config.yaml
head_dim: 32
init: "uniform"
init_std_down: 0.0
learning_rate: 0.00264
beta1: 0.9
max_grad_norm: 1.0
max_steps: 6025
Each number is 500 + 25 x the weight over its row's rms, rounded and kept within 0 to 999. Layers, rows and columns count from 0. Numbers have three digits each. The size before them is the row's rms in percent of the matrix's.

# up: layer 7 MLP up, 128x64, rms 0.102, rows 7-73, columns 0-63
# down: layer 7 MLP down (transposed), 128x64, rms 0.092, rows 7-73, columns 0-63
# gate: layer 7 MLP gate, 128x64, rms 0.113, rows 8-73, columns 0-63
up7 107:510508457483520513510499517453533514475492481480481511559497493522463496518549501505496521538517521516519483546541463487468485539515499456493514502496499471494423502518473485502496491527514508
down7 108:526530501490464528519523477490490464471537490518492496530527495513560490490478471519554526486495506493465508462512527455511504515528515465487502488518497519508491505560490490512525492479475434
gate8 091:519500508547472481527515507492540491507492500482495487533520500509537514482532481480516503528482484484519521486569454514489469495477487523496504489516537445498519559499499441483484459504522481
up8 092:513463540488524479495494518484485552506513502518530507505500473496508505491471506491496510496454498559435488514502531466488518505486490538538468503493519516493549523557486476527482479494519455
down8 092:527494509508477532464486502515525449513524461526514477490480475523485550489495530524476515464516518531523516502446470505528538495479543524523492503523524512522489468509469485451512533526482515
gate9 134:528435480476489470511496520546466495526451503522543486483498439456476524508514493523488506516510473497505495501471504504510520547490446465531505518502487497494490513470508496556485496484489506
up9 122:527478486489487468537486536562488504469460516451513478457516480497485464471470510527476515513478474528474524504473505476522499538494454498534497520482489515497511500473526485534530518502458482
down9 114:505500497364490486516489506533517485508484521512506493485485513485498510508533502453481511505509481494468473514508500495539485503495495494521544489460481489501502458513485470496496492467512505
gate10 104:549512522460491484535514533510504468517526496488479503495453479488488525498538472511502523534536511510540495474531510544492500491550518519486538526510492512556517518530493467486536467519500527
up10 097:455438459534518492541489468467511500511494503512542465480533521519509463500521550538490508450487491494509531509469525471488493537492532495472486502467510510496482477495542487512480488496488481
down10 097:500524445510517496533508528522445500518536513496512494520490529474507520493510474493490464566500492530526484496526470499509471461505467452517478538497515493533520490515465494547495470519466501
gate11 113:486516459520509484517479490505505485510464485520505521535481513520489488469520467450541516509477544512468477492491472488460476534515499526477459489463454485495496514521494522551544500539538506
up11 100:543507525488541515502506516463466524508538512487492498507496494466516487489546472532479491523546491448555543474533466495559519499490484496495504495560515510487509495512499488484474520481514502
down11 098:500510523526494496496509496460483511532514455489486462492479498536531526532467455470495462504494563497511493494531467494470469517514487506527504478488517507540493498548528477472521533448488528
gate12 095:511501491522493471514468511470512511495508551555473549489513509512470494484523529470462506501524463501466462464498491455473497457511548493471502504471503472488496513489504542543496476500534519
up12 097:525474517516484541519494496517520490460500497509504490513504489530511499526497504543428536477496494479570494495503468506475502496530478521492534486492525465506498490516516486508475557486469564
down12 097:514466495513493496443489471442515492542527476558524474485469472530514475462507501498492458526474489500480529523496489525510471491469452498458532507481511509493501473506512503523533520477481516
gate13 091:510478494524516485543487520510493533492534453466468507549509482456489509489480468528450470489484476492477502486549470492476496510527502501510465502476539480485495510482498459512532542450512499
up13 092:455479527493481489539451508472477540508521482499525528481478488494501534494503424499525530486516491501471491516503475440465496530497554483497483473504477512473500483503490499467526527480524508
down13 093:492507484479492511475530487536539501525475524520523497537491481482483556456486501484506543495445510496506490497531517522525493516488470457518503512516549518542480489511534440496476501459491496
gate14 106:535494486542501501557493493529540512503542480476451507525516492488514494483484527456520474533528508497508518543472524501528494521504485460500466465461537501492502558469499473481493502484501488
up14 109:441494501515506495490517473538474450488460473494506490471518467502499478451488509491507511519510538473501500526483513494508527508523505504487464490509542526504524570465489471492482481559527489
down14 102:514516509420561558527464473518490473533485498497556502495501487471493529486539530500489500498503481473491496461518480524487479510498497520468513531498521545486529505494501488510510472506531496
gate15 098:530518525486501477511494508451524510546504542486536509472511494510467548463488495519516495498503504453551486484514493512510514523487501530463536457457524471553522506466525516516492491478506481
up15 100:530503529477501467502464535507490510530523515531553464491553415462489480502490511479471479480508513463519504511484464516510507523486493508529510509502504518489542515484504537524484510492523531
down15 098:499525492491502571517475486487544482503538552504521520511572490500478518531488517504500476488462526511494473475482500491517484467490510483453529487488477530455488506456532500505490500527509481
gate16 084:486473520516468498556448497507492517487521495488448496489525532508502543509438484491499532529463528518483511458484429473488479529505507460508487508522490483482485475498503486522531499513501505
up16 092:513479502486498526488495528465495472511481586477518508452513489505504467461484519430507507486495506469516498510544473477519486511528499499475507515454513521521483462461484510506517516503521531
down16 086:502502509523509474480533488555472513502511497494485492555552472452502489512538541500499526503493496513538485504460506474448536473486504530512499490515463510459485534522531533513534500506503478
gate17 116:499515463536509497488516512526515513545519515509442523526476457475460477480473503476470556506490487517504515490515503479459460509483481510514467482458525522473541516513511514495494508480446518
up17 108:542465477502495553483464527495544508494527491520479495488477511509523501450541482476486515512511473489492541537458505485496500504456550489480501537465524516456518494539492526497473502522491488
down17 106:542474450465467500492506527540444493496496445504494472512517502508544480457523489506473488465504478531468518479515522524480495481509491508518542470505468508545484456507495468514481490493488498
gate18 096:554491494499481482494486481492513498490510551532481487516507496544483566538447517482511508460508492513496475511509510483506520510504495537475475545540536512494520479525517480529491475448522526
up18 097:518493538505502456498493487517492467469517513469499475464472469498449494500468491543516487455507472476505488508538495541481520519485448477523476508521524471543460508483488500485470505512459466
down18 094:521501474467454531511522512497522481508489493507508516516489509540534546498521526497464502506474516512467468470517517508464409486498482496503492500464493501518466553529461508505533518504514496
gate19 108:507489505497524446497479502521504450520481521510510511497478536504479526513526478507582529479465524507484506491486543481515478555505513526483512503508545459492480521482530489486509464516519470
up19 103:457514514525489495487442522501516518485477524498478504509461542485562487509529510502503527496481464505479524474484482446477469505474496487465495478492467450497471523504547499504524507496456484
down19 106:419500500467486497532491513489499474464469502489477525482534489475486482567504512476499520488502474459491499507481483498483490482477470467531480495541501505483444524511492540501542498489476478
gate20 099:456505470528516499442515565494486539456490497509513482513499495483470478536480522468486514544506492501547531518520480500534481500510462442521526524510534501507505521502507511523495463493493514
up20 106:476520490514523470517460513479496511526513508463489438511504532500500487485480493544463443532499499518509524523518470487505446543445500506501460486519541491509477468518494477487506518514530507
down20 111:503525491490476490519491516510539498516488515482486497480531495500535493523522515495495487482539482485458521472515494470433505518551524480501566529483494452463464513471497530496537519490456501
gate21 094:507479458500515486523522471504509513487518481465489497477473545522511497506490469478500528463505519500529529495522535466539457500487474487483468513456473499511530511501528578516482473530509459
up21 099:521439523493484523488539478530495519516516464493484522509497489508534515462494467520490544518481485517504490508458460475501490525520476490494497488524475529483528528501509495442500486426467509
down21 096:514534520527513505486480481509515499481519483548509509536509481513522500477538467479509466494541559501463459526511491521497476484556500496468503519495476503463513518512555528538472496500545498
gate22 117:539490452538455507507487535525553493504459446503522554539486505512468494507496458504496515523505539497489529470515476498507483506477500480504486522487513449512478496489502476464491465514474510
up22 111:509502523469511499510471511498532540465509465520528509505487524508479499517563467449466520489533472549508474499481475459531504513490518487523505510544501494491463460443482511485484505477507501
down22 113:517513539574486494501515514482521485459491519534554468524506510507531490510539475522482523495525499478483513499471555522518500471497525518490540490502534524474500485461499478499505546462517488
gate23 087:476426502502520468508518527514481477532490490463494496482524522488523532475521516498503439480479504519517450462507478485488457530506533513491503522530488491546490497533513480473512519487458517
up23 088:529462517515499540506501454493512464547505528475503497510527488489538498459491512514487518512484496491516497500498488482475462518531497500461459521509464495514444488498531517452497475467569505
down23 087:521543492458490489447488466540475506480490514531473524506508515506455520517476487478512511505456479521486477508480527526496515497486444543498491498475490523507515528520501515575515497470484474
gate24 091:494487539482466504471485566502472511527496517491490492451492517506525471527548497472493486490519537506536508554508497516498500490469480460503518545469493503524457485451535497489505490477484477
up24 095:475483476524485454466506504505508488564523511498458498498465476524477497508495485533502451485501501466499551489484531494507541490483513494516498494538510485506494537432480445539512509496502500
down24 094:454534494505477500471508480452466493495475499551495453448536517529521519527493508486480523445471523493476541499491503494496505499561519475499453480516507520523464515525490501504517496494490501
gate25 109:502526471511502461518507525496491463503509491539532489496542514462459468500498490472517532489536522517560500498532493526506549480483479459490535524503474488479534515470517535528529475472508484
up25 107:463519526499508513493512436502486496510477529491511474500499524525533516539510468500497475490472506523494509522497496432486471492470505466518461494498495501501479563497486491503489556510467440
down25 106:443493500532486500529469494493531539470472545513490480501549514510485475534496542529517458499471479504477480516511520480504495475521476513511484501542469494438503517516524504495521499479487554
gate26 095:480491488484565500514536487516464536549480461534484481496486517471500502498495496492509477509472469461546465508524491530485499534495476513527449477532493454548515506534498482502514521483504499
up26 086:480511524467499496456523500547493561505541513520494503515493508522494481503480518533499531508515467485529499485433498524500500472498518480451486512480473530497497495458504498515494563517459470
down26 085:547536531541521471534506545531505467494489551516515515509519508488511499498557508461526486501504518515498489525517506479531486477515512509499498492531515475539524514521567505484473461529483486
gate27 100:501535491486492455520514494480529522499514515512470496531494529510477525479506524467556510531474544453484481479491522533479525480544457478501467476501571505477533509503508511525492487498521498
up27 100:474505468495499491485481495511481495540506517452508483480537510508544497505494556512484495510495552530486528500483473494507525523488476519508508543496497428512507475502491464454523530452461515
down27 101:490462515538483522543463471510438506506472490554522530478488495533505498499503507517494523499536491526467485488478517472483498526475530465515490480535533500440507514496464505501489529465502528
gate28 100:472524490524512453536502521490490495545524486497526513492494479452486513494488485507492578481520512504507494494470467464492489491490483472474458506465500498507508501450567506537462487517516501
up28 106:537466493522488479468539481527526517461480494492448493527500502527451497533482470513481486535488524484549504509519548525495507506545463532536489525500510503508522514537485537506527517521506493
down28 103:533505452547489474503520486514530500486487461516456497521509491539428503491483473515474524509469557509557519530522486509500490470479494500509455521492499480501539518479511500494468495514508490
gate29 083:532451514493474535475536498526476500480523493497445486516540498491510511507511504497477500486474534467480533451489493444486520508516461469514517542466510506472508505491453504485555511491498488
up29 094:496513550526494531511501510506508446526541490485487487490535502446493476521503442479490469512529481527506491569502486486497488500457531487483495492455503492468487493489484492532535489535473509
down29 093:497495500476502493518530462478499519503549512499485509524440497492481523496533517508495466487450540483515508496494488549505527545553461493528476536536550477511491488532490497479528494481524493
gate30 102:498493489513507547499605510512494484519497474478480478524517502487508525509492486468449507523481500564475513519508532513492541496509514492519491524480465491526538496473486505466503521478511507
up30 092:497469522521492531500527538479484537500510505507511520529508473490486461544513498468511479550492472474526530508514487551526488481526486468516521512511461538473481501487486489503560528525446490
down30 095:491496540509497499482429490500516490515508464562526471466495515492500553516502516512497519481462515523535500478487478483510480508486467514519526472501532502535519527521516506468476474437513522
gate31 101:457501541517522467506485534519518495515490508495531477506511499505506509519526553474550505518519515501573469500523491473497484503471495527538471479461497533492534459535476511452502496509495482
up31 101:486504506440507495474522484504479528455498467478506565458503501520490469493519492488528494484498495475509465545481490492467435487496485507479510479544465481534512520475515518548502507504478493
down31 102:493478469505533488532520520455531459529477518479468512490508465491517520474524461519486463486498508521483535529516526478530486482485491461498523562507505502500470517508505505523472483524437466
gate32 099:523508454506481463518473514521506482506520498458482502520471510536522550454540506503520509517539552489493474500456522492505475477486503488464491470504489486485529500509521470542477469542509464
up32 106:505467492468496496473471544506515522544520453513495504479466520529492472500478489486509514476499506466496477456514532516500493467516486546442460452539516514447493497512496471497501522482520513
down32 109:465451504528477532489474509533495507510503438534528457513492512485531507488494485504497472482518500477491519525532477503568507521522505523482502453500460441491499505534491482472489472489483501
gate33 093:486527482511459445475499542518496514491502504528460485439454504516472503512519519492486481485527524462503479524520511533470496499551475516500549487482538494495523526482512519494531469517483470
up33 101:475491508515530544487494555512465485497535528485485528484520534506499509551483506520459528473531521514517522530456482508476504493500474472535512519494515441511518508470474516449506486509529506
down33 100:514476501473518486526514479506492477523482493494528481537486468487531454456470503497471485523480514504523470440492546458505460503475473490504454506509520542479499485464491487559496490480501486
gate34 103:486490548494466509504508472502487521508470464488488475542518450442474553549510506493504516509499477500496481443524509483529485495492482492485502491461536520499495527542505504526523512517492551
up34 109:533499496511537437474497513497488513490499545505462511532514501500500496453513489518458474519524478500516476494471471473487493500539526533482504508493501532502562486531504456517554534476496516
down34 107:517435488503498495480506509511482483480550521503506522539460531558467500492463498504541482528490496514527506533454514484489526518504482488479557529518489517477478494512479454536488479514494489
gate35 088:507523535463487475519448507536496456477519498486489480500506518496490514509466484422506465508535551498524465529471521483515480504488492484494503513493507510511479493509506534541532552472512527
up35 089:535505498469553491520510501531572491496495482462443524518480497545457501502489509493473487541494491509521526530527461465523490497519495464490454517521453500490512500522515495491486512497512479
down35 091:478488491513510498489479529541511528499489487548542519505517517518487497493508541524494493465466478501478496542536536484498554523528528514476461517521540501506470521471487514498550531488553516
gate36 097:502527517512526488498507518511508498537454500566483506513460496482476498522455490498513535555468521533575508502480477510497480538516505498477523494486522494539499535514527502501499477506476462
up36 098:511513483549491514461522524556516485514490494504477517517534496535493464518508499483461497489555517494512480484516512487460477486504527510490511503478476461461529540516512533531469470530469549
down36 098:459538477454489534489517483522508452498478510492487515500524510517494545481512473525510508505483521515513511482498505511502489472456487525525489514445440520538469497523459517544477505468527527
gate37 100:544511508501497513519475563469484497542504477493482526516473500483486524538492475522459487515490519503455514517517493470497493533476513490548531495449525476507539498487552482490495522538490465
up37 100:524511462547532471517482522481495476450484464480497511558459488522507494496511513478490514536534503534489479482477536504527466480547473506531516522511512488505490484519477451535477481497471502
down37 097:513480495514521455456530498475462475491522515480494486510496556489496485494533493538516469496513494508455522530484491507548503526495544463516499527493498506487527475501463545538441475501485504
gate38 106:487453514519449496489475510502458535505460493534542504534508548508469513518509461512496554472492511471516521504528487510492506445456442466509524488493499493499509496510511501479521487481512485
up38 099:501537506481480486530500495496447500496502503506466519479481510480501509480507488525507482472501472516474462452515516486489515517470514487492439477518516510502505462515487575531503459542478443
down38 105:507520507513434477505506483509523459466493489476508529517503508577487552480513491509507512467520468512467483502527474481497464469492517480498458517483495483456514523515524511519537489536480504
gate39 112:497514510476510527533487556522513447477498518528489481505502503493479543530473483478503475517514488468504491482478546513475442499504469529521514502479498519523479514478480483530536459493556535
up39 103:471492508519558487473524507453495470542503531502503528531519507471446488458486534515481522470502505455500469520479485457505543503483514506497514519497463482510497479523480490539475512468517471
down39 103:506471451516507511497509522536443529491480492492511530509479476520493507505512502520542531488512520488522494505497470503490504476515492494453493492507471513526550503446560491524573499529495520
gate40 093:515508496521535507478540556485534492476512509514494537450485506493433475520501481513510515491525512460478540524524469519477523454531517492524514482527505537479480504511470506535520512524528489
up40 097:510489473507523534503497460458534498533482512531539551458525499497496461491468502505496517461500488545526509472531504473513489484447456486487486475481493525475479489560482477490505495511505483
down40 095:510484504524488463550489508545481511520510497465514518517489512471458504530535511454479473517527508494516510525522477505495496468516512439512501565458523477521495534498485498476452503503477475
gate41 102:516519476471471509500480467478516478501508462493533461522470466471525543524497502498511544483528531479552507509567536465535502487525515515525469537487492480489504488514490521494498478535521504
up41 095:527463494499475480506513487497511486484513499456489493489508490443508475493543520498449528510513488483542492509485518500476514516451532489479464505533470503489463436523525492522515533479544533
down41 095:513507487467540509483500534446514491487499524535475519489493532505492482507490483485485522470446572534521478521459456486483486506468528543498519452510518517515473498510484534493515493480516505
gate42 087:549477485469508501472524494491552475502508511507499548480491505494493518511474508530532473512463504462494509507502542503508483509505534508488484530572527450479520469509483510501528444491463500
up42 097:469492516517507540516514497455492475473544536508512470526522482528475481533437495527470508519477494456524526514436477513529501482451494453487497499504501525496492478495531502507485502470502510
down42 098:502493537491537477492491514496534508529472504485473494521446531456523465558527496508505473506462491517490497487511498463492458455484462515521477532479498492507482520504470472547453503518485513
gate43 104:486468526509523515505507497508546439554439454507532497515514496484511471506509502490469509515475480489506512470487492521467523513518495494527481538472540470542483518471492467504535518490508536
up43 105:485495522501486514511507495509470481526472482449473500520541516490544546505499528474461534526471472487527523502514485547494505466497455501552507518543503491485529534536468488520514494526516523
down43 100:472509501484465514496470508533471515485527473523471456465450504482459491451477519521501480483457515487486475526483517479503497473473489515514532479488512518494505531485478512530562445501513480
gate44 098:482517504469535489471500548484521504470520474504480465527453483492473485505491483428550505511478521489494514518516491502488521489511470487474518500476539490482544519502520472486543463500499446
up44 098:494512489510470489470509491528509515525536495524476518499507505474490486515548469485466526517512481481465529523490522447553494489517496426505550464482546541485498508486506488501505513466519506
down44 096:494522419545499517547524459477488506485487499470538462505479521526478546485492494496518500486489501531512512452508505506448466471484476519528482494501455495513480513515481490499519523477485493
gate45 097:487458512482480530550494504498498486470483506485507505500512449508461501511522554558514539523498476495470476501482500501494529517447468530525475509515460478521508485487465471548477490495481494
up45 105:480560474524511494434507538443497472479502491495483483461503518514482468525521482487440512478504526492491541520523507556520500473478536515523507479483502491496487507525472504497494481466514498
down45 098:563484500594456504501496473467520491510514500511504525498454463514500494520480547508532471499524477463519487537534522521508520477522504499472504531486510479495518498519514527495512503514523498
gate46 094:513481492520479491522483491499481546506484519468461485589487522499447503534528499500507491533491523505491505527491498484519514469530482505533480460498486441527539529503517486466499502466486495
up46 096:517472510516485460525539514485490503449472483510475456492524512527483493455460464512459519487515483463533494527475485501483510491525529524449487488509471533521496522517478468522530489514549496
down46 098:486521457461548551505544518501522519497493512495554516466517501497510532552526502539485506507516477515501506526505525524486527477513532529487517548492495483456495476534522485501504510527508454
gate47 100:521484517492545462505495506497479498545470521526493457481501481540515488493490485497505484531442505493500451486511516478467472512503489523491481474490490464517499579476474469515515480484550495
up47 096:538509458469525519474513480475525475492504492463503534507493524492516494517478482491477495457491491504511528457494491541475498510491472525447509572507508509490509430468522517504489512508497542
down47 093:495500546522491463495525558521500506493498559501486497499526490557466468491517512521522449544496506522490466507524505499517479487542484508505502488469504488534528534483511521502442476501473484
gate48 092:461529446524518444558528459491509507449496540516520537530503529502479510476477498486539494513495516495537516524473471497484500463499497525477502507491490453536475514503500479529490498511500502
up48 091:515498552499469540465506498486469500451467473520516529502500492474562504458494511518473461523506479468477523512522496468551533539490487498480484516527532482507504506537514539478508498490496492
down48 094:524460489529487526505536542492470510511516460515487499516504539534516495520502535493465518488497506499470506513491537471491488551493526534496528488496476541509525482494450490439489476503531549
gate49 091:511503504502493514534468490464530505447511527509524449483463503452480491475504508456486534499541553507496499523478483504481508546522516525514527504486494521491498503511492454523511495555533537
up49 091:484530513533483551491480534548491522562486500506554536512465485515474483510550498514474532492512497528477457507530479465523528496521508526501521490497476484475497488543520484497506468512489498
down49 093:471487484514516488502485516464569493535510524532509508481443504529508507544481482473490461515489481492485507550519483519495500489521512528462482489513510482495490486523572477468512526537491521
gate50 091:473481553510524543543495524525529480483530517484493489484521477501505516521511554487508487458543505501480483516547525469466490515510460465514533513473495461474506480472497498506546486502465491
up50 096:503497467481513514508497471490514477494498484490519486413505499505466484464469503501477488506526448500529475488493507478527530530531490465548467491493489517545454481489493478478545520507489531
down50 095:514467531487455490506481512519528500524498480484465540498517563554465534475531487491488530514538469523514476516521482514498502488535473527504477478505526471497478501547506470517514493541475486
gate51 098:483478508534515465490470481470517435460506480531560483522475532533509484523527468516491549478481543547543489539480478478467502524490499502506510501498531523502495505511509489508508522509484504
up51 106:533460521464488461512510508494469505464507481486518483469477528513511471514497469512461497501513503498529483469516484559470501469510460542506526567513450481489530479509521522477506525491498482
down51 108:516547472503495490513483497523531504529497545488432487518469499498467517484487498490486468518480506471505487480502503494566482474505492480562478487485475506488501491465431495513503503543520505
gate52 090:576502511519525496471536532497518454495490497473514485487555490523515550507477483504503531501519492521494465526534467557499458488512519467488477473483502489482520453522503486502501502496516485
up52 094:481535523476519489477536553463500520492445491507513505515459527512525498495510500494490535455565512497496463519524511488515513508455493480490528506540510513508499475503515551521514504487452523
down52 090:527485495460502474513483499517497463541518484472558484486515461473485556504519526492477479539504445486479490532508497516523470485478486489447487467480491501466476477497490453506492503487473479
gate53 092:496538485501502483498465523495568531441491480515524514462483465491441484488494492499504487488529518479490490498529490492500481451487512496537486496435508497474489477491475450485513467500526503
up53 096:484511466529520467507475473498480537494506444505456481473470522494479504499543495484472460490504513489499533492495530492495534455503460449450495469489502501500503516510540543477492480508540489
down53 098:521462485490463498478517541526485517510471520485485513513552533503479538511479470528450484496477515541508484556485513495481488477503452524483449493512479466516498494524490464482519475472526491
gate54 102:497495472526469515513438518504549478511488505461470485534506479527499472506526499480484530518459537469531516496509427479528488505503479455509509494499499500522470534518537489504523470526483500
up54 110:519548545476505471462486492473510508482492475537509488512515453511494507488544501454485517533499478478554453475485462498498520492485460497490503528485538552515490494513495510454478504490490528
down54 112:475482543505529511501523486493469571513482521517578508488538504511494546512511442513488564521492501488508520507469485513463488513536502536492479491531506510513509503519498490483526496501495491
gate55 094:549519521516537503501528495498503477492546481477437455513499504477472514486485505497514473483528511518515513542473505517449462519525524471505496555532475504479509546496467472516503505504502531
up55 100:494474526473536489526477512499486542513492499505505528477557507476509519489484511469491516520494513514547516492443538503500485516536504466548485511483487486528489519473511502442464561513503477
down55 099:524515521521454516505550522497480481441508527467491451492487489503463522466498539511485472473485492499487479511511499477550555532519499498496523479519466483483505499549514501492528454495493514
gate56 112:519516521489514512542513506481526483471501506490505530523441535507485506438491496481538533478506471512498488524525508476485457482515490533514511527480494488545538490511532508545531460485460525
up56 104:497506506560478501491512486477477483524447546502493509538491518460519500503508486506511479508502464438497509478476467501528552479427547476491490491499524513494492495521511519506526506486511534
down56 101:530478535522480516483547510492472486484487515487503481542482511464497501518494525532486526493505495531492529522500553509465470473503443481477557479458525493482506538520467515508489471471498536
gate57 095:498463512501488498489487485511482518467486554450531525544502535492476480541481489516472533466493513502479550485498477511471513496458454473492474532512500451495458502524538498489507494518475489
up57 100:513492461509511523476512477428489488501495494498484493520532481541487504533480513511490504541494500406506514541481500489520507464473491482516464538504482504517478508487481461534507480472517488
down57 099:479530536510499488533487513502495501497498551504471490496470519545546502478487493485509459458563514532507472523501500507531484476556500532522490509500510505494494482525481547520443519521496530
gate58 110:526495481493513509519549509507480457486493511501510531436536522427513531451531488518517491472531507514483510458492514466495499473490475522480475530473502472529480479517499514527518479503495469
up58 105:514505488497515536482505554541494503478487485464474464500462519497556544518488538473524474493491489496519475504520548487488459540517521543493521527524486509535526504526464501481479498501517532
down58 100:503456492505505514474471499531501506471534473545487483491504479537489461470453467429464508492478478497555504506504493522467513460489530504487508477487515530483506513484526510511481521508484450
gate59 109:519500461513525467544488470548457458497522466463506507512489487488496507489544494493509482491537501501537505482477470477521469464516457513508500472482528496573523519481502481507476513492469490
up59 108:544491510503563500523460495530530493514485510503484469513500485495498497536510522481514492489488513495524489487483480496501512504502490481476515461531481492451527542536536512521486539431435496
down59 105:495482513534505490534491481491515470500446484489495491488471467495527544543507517477503513500511483466510525480457478496528493509519536532511548455518451462485495535538515535474536525501500488
gate60 101:506465515499468500524434521489496513490453499493500475477510487496470536538494479523495493523575459486491485477489476481505513497497477506528436530484490493469511518499472469513472500510467533
up60 094:516473499474503494516467515459513531494466509491512461464468491516466536506473475493500488545538460506498467485489486469495525521527446494517469508523513504486541511508509480530467546547523484
down60 094:467533512412475505532533519471488498503488496498494504509525528509448490479518492512469532498492483516496492477493472504477491555481465468477513470522491455504517514476444501494490505485484468
gate61 102:530497488502456486498524524476524504541525482495441535510503490465467508519455470461513496532487533534511540508494497504485481487506519471457505513504524544489502488492507482488513443551478515
up61 103:478493532469507488532449483472444493475479441533495527513488511525547512443501499487521509507518483498489500493506501501481528489539523511516473483529517495524486513492476531442506473494526539
down61 100:479531500542516478475521489505473540480518536472501512432483505515494522541514537493464489484488493486503460494470506495524489526531543504492493481528463481496519469518505532506447523463526476
gate62 109:480523490512556515510511511462510488514464520538519534489489488531463492489463459437495494500523482466527510469509502463487498522518475536471473512460522476498498503485485506501508435466498513
up62 109:484479507501489517499537508459507466467481493476497485500489483483507495452547481466487471470530489455508487522496457495485456499529483515481494499486555521518527521463510469515450520473518548
down62 111:505476501440498491492504523473529496487481474514459477547490467525463463505485513482490435476494516460486518494547482498484465503535485486465525532515511507511494499515485537520528473481516542
gate63 090:507529484482459476505514472505519549488498510442463500528519510466488498504492476507487501501487449525445498498540485475520472507550476466521506499481498491463470495508526505444525490469527483
up63 090:532524494499497479473519534495489503492454472491527488516483527467470541542536495514467494516505508557495492502494504515518475477524539496469496539500483480544529456523565528493518499523487508
down63 090:460486525480499501474451544482568521504520482482465517496497467514476464534495490508498509526464497467496523489496500499484492538481529517446512475504507500507467527524527461475519483482476544
gate64 105:465473473526513504465501474488556471544473509487485507494469495524472463497496512483511487481508520479518526489446512527510508490478505449526424554482524474518532500504515510504499522499492496
up64 108:526511495530493480501504486535452470491538475494546507502548491526551578491491491519475524500502501467443481497491496484495519495462484484504526492521503538486472480506472532489479497518468504
down64 111:503506467495498509485505513490521578508554477482507493508477521536502501469496502492532475486517507515510516507464464542504477499482493486480475525485503472505546537501594515506515501514508524
gate65 104:483463454502527437537509535492514504483453495504507501490472527521479491535528474486501505483490496449528522502530556488486485490530514540517522519499531468499540494484469489541514482496511512
up65 093:496491469529476517503452534501473505514480511505498482549489522473550490494505502512490512487484470551476564503539524505474502507504491490524525546457543522507502473511478453516489542509503512
down65 095:511547516460504506525501493485482548475515497509496518476508515518520437490499506517482501509485491493489469501471454445522473489500471483540510492557469497483443485455462530481502510491498495
gate66 101:480485507506539518444542502505527444500486481523532556513531524498511521504493490460495513508463508512497547555511478482486529452529460486506497511475511516472510503472541514487489487502498489
up66 105:492489518494496507511477493474466544499544512525521475478466536512484495512477510527505530472486474504538497477554500491485464477516499458541529521447527513535533524494492538482522472509535525
down66 104:484528484512492457542486493562491522485533505484475482517481459511474487510514465542497452525508498503439501493495473506517496524526508485511503474537456493499442490501523488478522482477465479
gate67 096:491507494519486501530471463507558460514489497466515488464531505448520499498474500514516478518484520550509485515513485518477482474489523533515507513494487467537535515443522509537511469514559499
up67 097:497504522552464491516494487501473488550536516493479522520446533509456488472506476468528473517491494488509528492485502506489432484512495476527497486537552541498464532481506466507482497501508502
down67 102:512502502459504465507473508453528447505494507478518493504513511452495498483498518506464500483510526535509506499525486503492519497460428515499475495493529536472528506544476444542460509475502494
gate68 105:521502492497488506482456508507525488505479495523515516534493462468525510491482481524516512551528495504507562512457479439517461446562500512449499503524509493523518492475495510510529503488496516
up68 099:496549476507547468517523542530492505498497462474501506476517491520537497456541492454485482474457527532529472495491486528498486523477487494512509527542486527478529509488551512509474532518483506
down68 103:493513487448491523519462510459527453484460494523516531540502498510468533503489528481525490465485532485499509528531511531516461480482502521534478465479537497514515520464513527506560498487517516
gate69 097:475488490523514530474494504504499471554505478513517486533486523496484495545531489507499490497474510485532524528479564531501506529506498547512473485507436520520530508483545502476527512527484449
up69 103:513510463520487474536484479518495463536435496535516528510485524514514496492492523518496483491535534541481554522445477510497500551488493520517519547503519487519509527478505506490501527467519527
down69 104:484505506443500512510456515484498496540529498471523491517507504493460460536485469502513510487538515493535439480495548539508506493509527510498501473523472537511534483505498440511485516484459506
gate70 106:465551456501484442500497439481494499496480515536457502479492512482478510471474496510516481518460508500497533499508496488485447543519494482514455505516488498485469482492526492544512501499510554
up70 107:521480491490479509500513517484478509500465503501507477573498489504512521501485460504486485481500449497475482496505444483458501495485474520488535470540539499496530478533447478463461470497513461
down70 101:533498448530483508501457534496501502546533464528491527513437476521510516479496483467485509516482469471522424477503497483507497521488502486520486476504497486514512529475537507476521469531514507
gate71 094:476509494490521526515532485499461524522537499497510483500495459495487497494538465466448539508518481536553514463479504487488480532513469455449527509490492463483513469490544500477490498512525474
up71 090:497512470465491492508494476514521537498523483517534476473546503487476531465523501509516504447511496544463533512536459445521487499494527493513460501490457554504492506498540511474519499484473505
down71 095:513503490474450492489511516515483513508437470502466531507457508478535468495484480508486544484485489486500452503520507485501487489508471521483471490537501413517474502514526482534510508522466512
gate72 087:493495466516498450516490472503545486488500522489488511498472497541515449524509489496523547521484482502504504445516527525515432491469506456499507479535483500502503534461543493529524490518471506
up72 089:523538484490486507485483500480528445518512438473498492489453562473528527492519465537498543500490519456511513499519457492515517484518543497473522507490482525490521472493475504490492473493515474
down72 091:490488497486517507564501516492440497499506498531495487515463503502498462472483473494490489493472498487433472494509538513543480509491530522494520467475462471505499498476500489516460444448495483
gate73 106:477513481571514451479474491487476524530497510501520470515493492473526524512490461492491476542470573489492494470530509487493513480506487486488493483478496512522484533530536490528496508518563494
up73 105:537507536454487499532472511505486469506480557477494470508448507522479511492529444468511508475514457546459450486475483512492502506520523501517536524517482503535490502496488488480494487530482510
down73 103:492518506599521492496501525510508486547489496479488505509424496497512499494513537488510484511477522471521506533502512493490523500524486466466499504517534509518470499503558511550493484496482514